Weights of a small GPT-style language model, trained from scratch on English Wikipedia: 8 heads of 64 (2 for keys and values).
Each number is 200 + 30 x the weight over its row's rms, rounded and kept within 0 to 999. Layers, rows and columns count from 0. The size before them is the row's rms in percent of the matrix's.

# up: layer 10 MLP up, 2048x512, rms 0.0599, rows 1098-1106, columns 256-383
# down: layer 10 MLP down (transposed), 2048x512, rms 0.0444, rows 1098-1105, columns 256-383
# gate: layer 10 MLP gate, 2048x512, rms 0.0584, rows 1099-1106, columns 256-383
up1098,101,166,141,217,235,184,209,135,157,215,177,202,192,203,202,191,219,160,155,244,215,207,221,187,225,195,199,205,179,188,169,177,146,224,186,175,221,177,175,231,187,221,172,209,192,225,215,208,202,202,146,194,145,202,210,172,196,140,171,249,187,217,206,232,211,207,209,256,194,90,181,209,223,220,211,195,152,206,152,227,208,226,238,205,176,189,183,146,207,241,179,227,221,194,194,190,182,195,143,191,151,202,230,260,119,160,292,228,173,269,226,189,194,155,251,211,170,209,217,252,211,185,182,186,202,217,194,185,177
down1098,097,183,195,218,173,211,182,188,239,210,198,192,207,225,195,192,189,226,178,193,218,188,206,231,184,150,187,206,184,240,214,219,178,216,206,154,229,126,197,174,199,232,242,244,157,196,169,171,187,144,193,201,137,147,171,208,191,190,228,136,124,233,178,186,238,206,189,228,231,157,231,241,190,180,225,254,227,215,230,236,155,237,275,224,184,186,183,218,196,221,210,181,221,159,259,141,175,269,235,216,186,221,236,204,235,207,273,218,215,180,188,230,228,176,162,161,174,189,179,219,236,248,204,159,215,145,202,186,265
gate1099,101,176,168,198,202,216,198,238,205,224,177,166,201,236,192,227,219,176,252,221,212,248,178,235,202,211,171,272,200,211,216,208,175,184,185,212,138,221,207,196,238,127,217,190,187,172,217,191,176,220,136,225,197,170,206,201,200,253,213,172,276,158,155,215,143,267,208,182,197,242,194,164,125,253,193,213,183,223,145,159,187,217,202,248,176,166,202,182,222,204,214,187,183,168,168,185,206,209,197,195,197,206,178,185,227,220,199,154,187,211,216,203,209,185,211,204,192,180,183,150,187,237,146,202,213,196,204,200,232
up1099,101,161,181,183,182,209,177,183,178,210,186,134,232,200,198,207,190,279,174,145,206,195,188,195,189,179,158,188,268,166,169,225,187,252,241,192,128,194,199,191,209,213,228,149,208,178,225,173,193,182,170,261,208,180,170,220,202,204,158,207,184,200,162,184,247,218,188,194,187,222,141,232,187,242,178,218,226,202,235,205,214,188,160,227,228,175,155,220,247,173,196,173,226,187,174,199,176,189,171,155,146,244,143,154,214,167,240,210,224,179,208,144,262,185,149,177,208,220,265,204,230,174,192,173,229,216,178,199,158
down1099,101,162,223,220,200,199,197,225,148,174,189,161,229,234,187,184,208,207,219,169,264,193,181,216,227,201,211,205,175,224,232,240,211,204,211,207,128,236,239,263,242,208,172,217,187,211,221,214,184,183,124,218,207,160,164,136,292,212,231,189,188,214,193,196,188,195,230,149,219,182,156,220,190,225,199,223,202,220,261,194,183,170,148,173,233,218,249,212,225,173,223,129,187,240,153,194,189,239,198,226,194,257,232,209,210,233,183,237,196,221,157,216,246,252,229,155,236,189,195,216,248,193,186,179,205,211,230,211,221
gate1100,106,190,226,194,158,245,200,162,227,202,183,245,170,151,168,231,140,217,244,209,237,184,250,234,145,225,214,157,164,147,163,154,199,237,208,201,177,262,225,221,216,247,170,164,159,181,175,218,186,235,194,144,202,211,250,146,224,173,191,241,189,164,183,189,164,178,231,235,182,184,168,170,181,199,244,197,187,177,190,266,191,164,191,231,131,231,148,204,209,202,176,223,220,218,238,233,235,179,215,166,172,224,212,144,227,174,223,184,230,230,185,175,127,206,246,199,202,214,173,161,194,207,204,167,238,230,200,167,268
up1100,101,219,180,153,232,241,184,195,157,198,188,181,204,204,162,180,190,182,175,194,203,192,240,243,225,228,169,197,178,165,238,199,222,245,187,172,205,240,166,112,251,216,227,200,179,207,251,181,251,243,183,233,192,180,173,193,206,195,174,202,183,222,192,168,183,204,216,206,180,162,231,175,157,189,221,166,215,159,198,206,171,152,226,262,155,245,173,217,171,165,234,235,189,234,126,158,248,212,209,202,172,205,195,203,163,208,221,172,254,261,183,209,164,184,172,230,126,215,141,171,182,239,196,180,166,215,225,209,218
down1100,105,198,230,170,202,257,169,239,241,246,205,241,209,206,218,178,225,189,142,181,191,184,173,241,260,221,213,178,231,201,230,242,187,164,163,203,179,189,162,189,217,169,193,184,181,246,192,256,200,175,227,214,238,184,218,177,184,203,216,172,257,153,178,176,175,186,225,210,232,208,188,182,230,173,187,179,211,170,216,179,227,150,193,230,218,177,209,208,228,188,240,194,188,229,202,121,235,164,141,183,218,164,252,202,208,194,228,206,161,172,218,218,207,221,220,226,210,188,172,221,236,160,206,217,218,195,191,202,219
gate1101,101,185,248,184,168,180,173,213,138,235,167,180,171,180,118,189,193,218,196,137,217,182,147,195,234,190,190,143,221,211,206,172,208,200,215,259,243,200,174,216,180,187,175,198,171,235,235,183,219,177,204,168,202,254,146,193,203,200,167,179,199,203,123,188,221,208,239,189,165,189,234,203,236,230,181,180,208,205,223,183,212,164,209,223,184,216,210,254,218,185,198,206,202,170,185,201,195,209,188,201,212,243,210,162,249,196,204,199,203,239,227,194,169,246,206,171,141,192,254,200,153,171,236,166,140,207,203,153,225
up1101,104,179,197,164,134,224,264,195,216,205,230,178,173,188,219,238,189,220,212,185,202,219,178,196,221,173,116,221,170,243,173,171,161,199,191,193,238,182,201,183,228,174,193,204,113,190,185,196,249,187,187,181,165,198,163,216,179,259,238,202,204,180,270,187,184,184,178,158,180,216,225,242,192,195,191,206,246,197,188,219,234,256,191,194,223,150,212,189,271,191,197,214,203,234,182,214,218,219,169,145,235,230,178,216,163,245,144,169,180,174,217,182,173,188,142,211,155,195,207,200,184,191,196,186,190,226,260,151,218
down1101,103,227,155,132,224,268,203,182,189,152,186,214,203,212,150,162,238,245,201,151,158,192,216,211,202,149,192,146,226,214,188,245,226,199,158,249,269,201,190,207,180,220,235,260,278,194,250,208,224,202,210,245,223,232,208,229,192,166,175,213,217,196,170,220,154,210,175,190,174,195,193,194,211,139,231,245,238,208,237,176,262,151,147,240,211,249,217,206,175,220,212,220,226,197,214,193,197,209,221,210,165,188,234,206,187,207,205,174,220,156,240,176,238,228,223,201,195,149,197,152,216,220,215,147,251,164,170,146,205
gate1102,103,183,195,210,239,185,175,176,273,240,249,174,187,241,173,202,181,264,202,188,170,222,194,229,199,150,127,196,197,201,200,192,243,212,210,172,165,182,222,188,119,153,224,202,202,198,219,213,209,214,222,198,216,191,166,220,170,168,255,221,188,186,204,176,183,206,207,205,223,226,248,166,258,193,185,188,233,166,215,190,220,197,195,155,188,283,192,220,241,170,216,210,188,176,174,210,192,213,176,224,183,125,148,239,227,191,212,212,162,221,200,227,181,202,270,210,205,177,184,223,225,178,193,169,185,192,220,237,189
up1102,102,193,182,223,244,202,216,194,146,192,150,190,184,191,205,212,234,151,210,160,163,251,242,172,208,216,180,195,190,181,201,174,202,196,202,179,218,209,213,173,169,250,193,201,196,245,217,183,191,169,200,205,215,159,197,208,254,179,143,268,208,189,210,239,226,197,192,233,202,177,208,196,232,206,187,243,239,252,228,179,214,212,223,163,249,227,233,200,216,245,238,202,169,170,209,193,246,245,222,238,193,186,190,188,252,212,188,186,166,219,185,237,155,158,223,172,214,128,191,134,211,216,242,190,200,244,113,205,177
down1102,104,172,234,248,226,204,197,196,218,222,260,183,208,216,165,237,219,217,141,174,180,205,194,149,233,218,189,187,207,148,201,194,202,181,220,157,242,221,184,180,225,217,239,184,142,143,186,179,139,190,148,237,177,185,237,186,175,220,171,139,157,204,118,174,230,199,184,200,222,181,228,174,187,202,125,154,210,173,180,240,210,226,176,203,173,209,230,216,251,215,238,229,144,172,209,263,200,213,178,239,196,209,169,172,202,235,229,238,183,205,182,170,232,198,195,174,126,248,198,201,191,212,192,178,125,233,268,130,266
gate1103,102,227,255,219,235,167,192,230,252,135,203,188,201,158,170,189,191,126,198,259,188,221,215,212,204,176,157,221,181,170,148,225,227,183,163,195,187,201,168,203,148,172,182,208,161,247,223,187,212,229,266,201,252,249,163,175,207,179,176,215,212,210,210,187,199,198,235,220,225,170,180,214,220,267,277,269,242,188,176,216,169,174,186,239,158,220,137,206,234,182,241,234,206,225,230,229,225,182,180,161,211,180,162,219,210,201,191,216,184,227,221,172,200,224,228,180,225,173,188,265,183,251,173,193,246,155,154,146,142
up1103,100,214,221,215,151,209,167,215,185,230,183,221,202,182,173,245,187,230,220,194,233,208,223,164,187,215,217,196,139,183,210,240,177,199,159,210,182,222,201,231,194,179,179,201,216,208,222,188,213,221,193,209,183,208,256,197,228,209,210,198,152,187,236,209,188,197,168,227,209,221,212,185,180,206,120,231,162,243,159,215,194,168,200,191,220,173,221,161,271,211,244,136,203,215,149,263,209,142,187,207,223,145,243,210,241,197,147,149,196,257,201,168,258,232,209,154,244,140,229,119,211,214,198,173,194,209,217,205,177
down1103,101,196,270,135,223,199,172,177,247,229,163,279,208,207,210,194,161,199,192,202,219,200,195,177,163,183,180,222,227,191,217,171,146,231,243,193,206,216,179,166,203,209,259,224,211,183,181,199,148,229,169,211,155,183,175,209,207,224,214,181,180,243,180,204,174,219,137,213,180,252,198,155,225,171,185,189,263,237,251,195,199,182,183,168,195,215,209,229,240,219,158,168,219,169,217,183,282,240,221,187,145,165,213,162,176,233,222,180,217,201,156,177,154,196,170,163,206,205,180,225,184,262,263,213,221,133,208,171,161
gate1104,098,195,182,211,174,216,210,236,220,180,194,193,189,219,190,197,176,131,188,173,176,180,142,206,190,219,194,247,223,249,162,216,238,170,197,173,239,206,203,247,229,202,151,225,233,228,229,233,220,160,261,180,184,209,198,222,158,186,188,154,225,229,217,245,177,260,142,252,150,175,250,213,163,186,183,224,159,237,209,182,153,193,249,229,231,233,220,222,226,154,217,234,173,204,229,207,179,166,215,215,180,167,145,198,196,183,167,223,171,260,165,270,185,208,268,243,206,236,196,149,191,241,200,204,207,239,182,217,192
up1104,098,237,191,202,184,236,200,186,167,139,175,243,223,152,170,194,231,194,194,163,145,173,196,205,181,165,214,142,149,179,182,193,188,240,170,250,195,190,229,244,233,173,233,193,161,203,246,194,167,214,211,221,160,247,171,171,182,205,146,237,252,198,172,240,176,214,231,223,200,184,241,176,176,162,183,185,182,197,212,201,202,231,223,158,162,180,212,187,141,173,210,256,203,203,240,198,212,219,170,174,217,227,181,192,210,143,172,210,244,250,155,211,184,200,198,233,156,183,210,156,135,184,195,224,219,178,185,184,212
down1104,102,183,302,245,182,206,236,233,193,183,231,175,195,201,184,231,197,224,234,235,181,215,238,164,209,265,258,180,208,154,121,179,234,192,174,203,233,219,204,215,189,245,262,185,234,194,184,203,190,199,179,226,245,234,239,195,179,180,244,232,180,235,152,166,209,255,222,181,148,157,172,138,222,238,190,225,181,204,209,188,169,207,184,174,129,223,160,186,206,202,233,234,192,190,140,232,221,153,252,183,190,235,166,240,189,226,143,208,156,215,215,208,217,197,193,142,206,230,216,142,237,175,185,167,225,181,213,219,158
gate1105,097,128,195,254,144,211,215,232,217,217,165,138,224,241,204,198,234,169,192,187,197,185,200,174,156,227,163,216,195,215,208,179,181,178,209,245,197,197,188,197,173,183,252,195,203,200,201,234,179,171,178,190,213,191,189,218,266,207,151,237,246,218,156,227,183,232,174,181,268,218,199,170,165,178,227,240,179,240,220,234,210,186,210,220,233,217,190,185,216,213,191,218,187,150,177,202,177,241,189,210,242,204,247,204,207,137,165,151,235,194,192,203,257,166,219,213,204,221,181,225,179,231,240,216,207,246,214,152,172
up1105,098,196,213,216,229,214,233,182,203,250,185,235,207,192,210,187,263,211,189,199,174,213,226,186,209,248,175,186,233,233,187,192,186,209,208,219,150,172,196,277,195,175,230,191,209,179,220,199,194,180,201,161,172,191,171,182,227,184,186,223,201,202,141,164,185,214,199,220,162,163,182,190,216,169,195,211,211,227,281,157,201,209,209,269,202,188,141,192,181,188,206,226,230,162,204,177,205,174,178,174,213,179,242,141,136,134,203,184,204,201,251,255,233,175,252,237,167,249,175,228,238,247,182,173,167,217,247,196,222
down1105,099,155,195,188,214,222,209,160,239,173,200,182,207,254,136,237,205,238,233,247,233,220,170,180,215,175,170,192,214,179,211,141,224,219,190,232,153,245,198,225,155,242,161,190,185,151,207,161,175,195,169,127,221,177,147,206,183,185,163,207,174,220,172,227,177,242,154,180,171,192,223,176,215,178,253,184,181,218,221,198,212,219,164,191,202,213,196,155,274,237,192,234,248,196,208,219,182,138,193,178,157,174,204,179,205,244,178,192,209,214,210,170,168,157,198,213,257,199,196,240,207,179,210,191,173,219,151,164,213
gate1106,094,145,164,197,175,243,199,204,200,187,225,187,190,230,219,198,255,184,147,214,169,186,222,223,199,156,150,217,196,135,244,196,222,207,223,152,236,171,196,229,250,181,211,168,246,198,218,145,195,179,241,213,131,188,182,174,173,160,213,189,218,159,156,224,185,231,179,221,209,185,215,235,198,205,199,202,193,218,185,188,206,257,163,208,203,198,231,199,193,224,166,188,216,105,241,196,180,188,216,205,165,157,161,145,219,193,199,194,213,213,171,237,159,230,190,181,179,189,239,202,161,176,175,177,216,218,229,183,195
up1106,100,151,223,184,211,213,170,232,187,197,204,253,203,225,244,169,227,207,218,203,273,162,208,184,177,166,155,228,171,275,222,238,140,212,182,255,198,134,244,145,197,221,180,185,164,195,251,188,250,163,203,214,215,225,242,237,202,197,174,211,181,240,202,262,168,200,212,151,229,195,206,216,192,149,193,139,164,177,226,209,196,198,196,183,245,242,182,215,231,166,160,208,223,220,230,212,201,185,156,235,240,203,201,186,203,227,131,195,228,149,212,242,233,213,183,208,207,168,206,228,231,149,232,173,197,185,202,205,220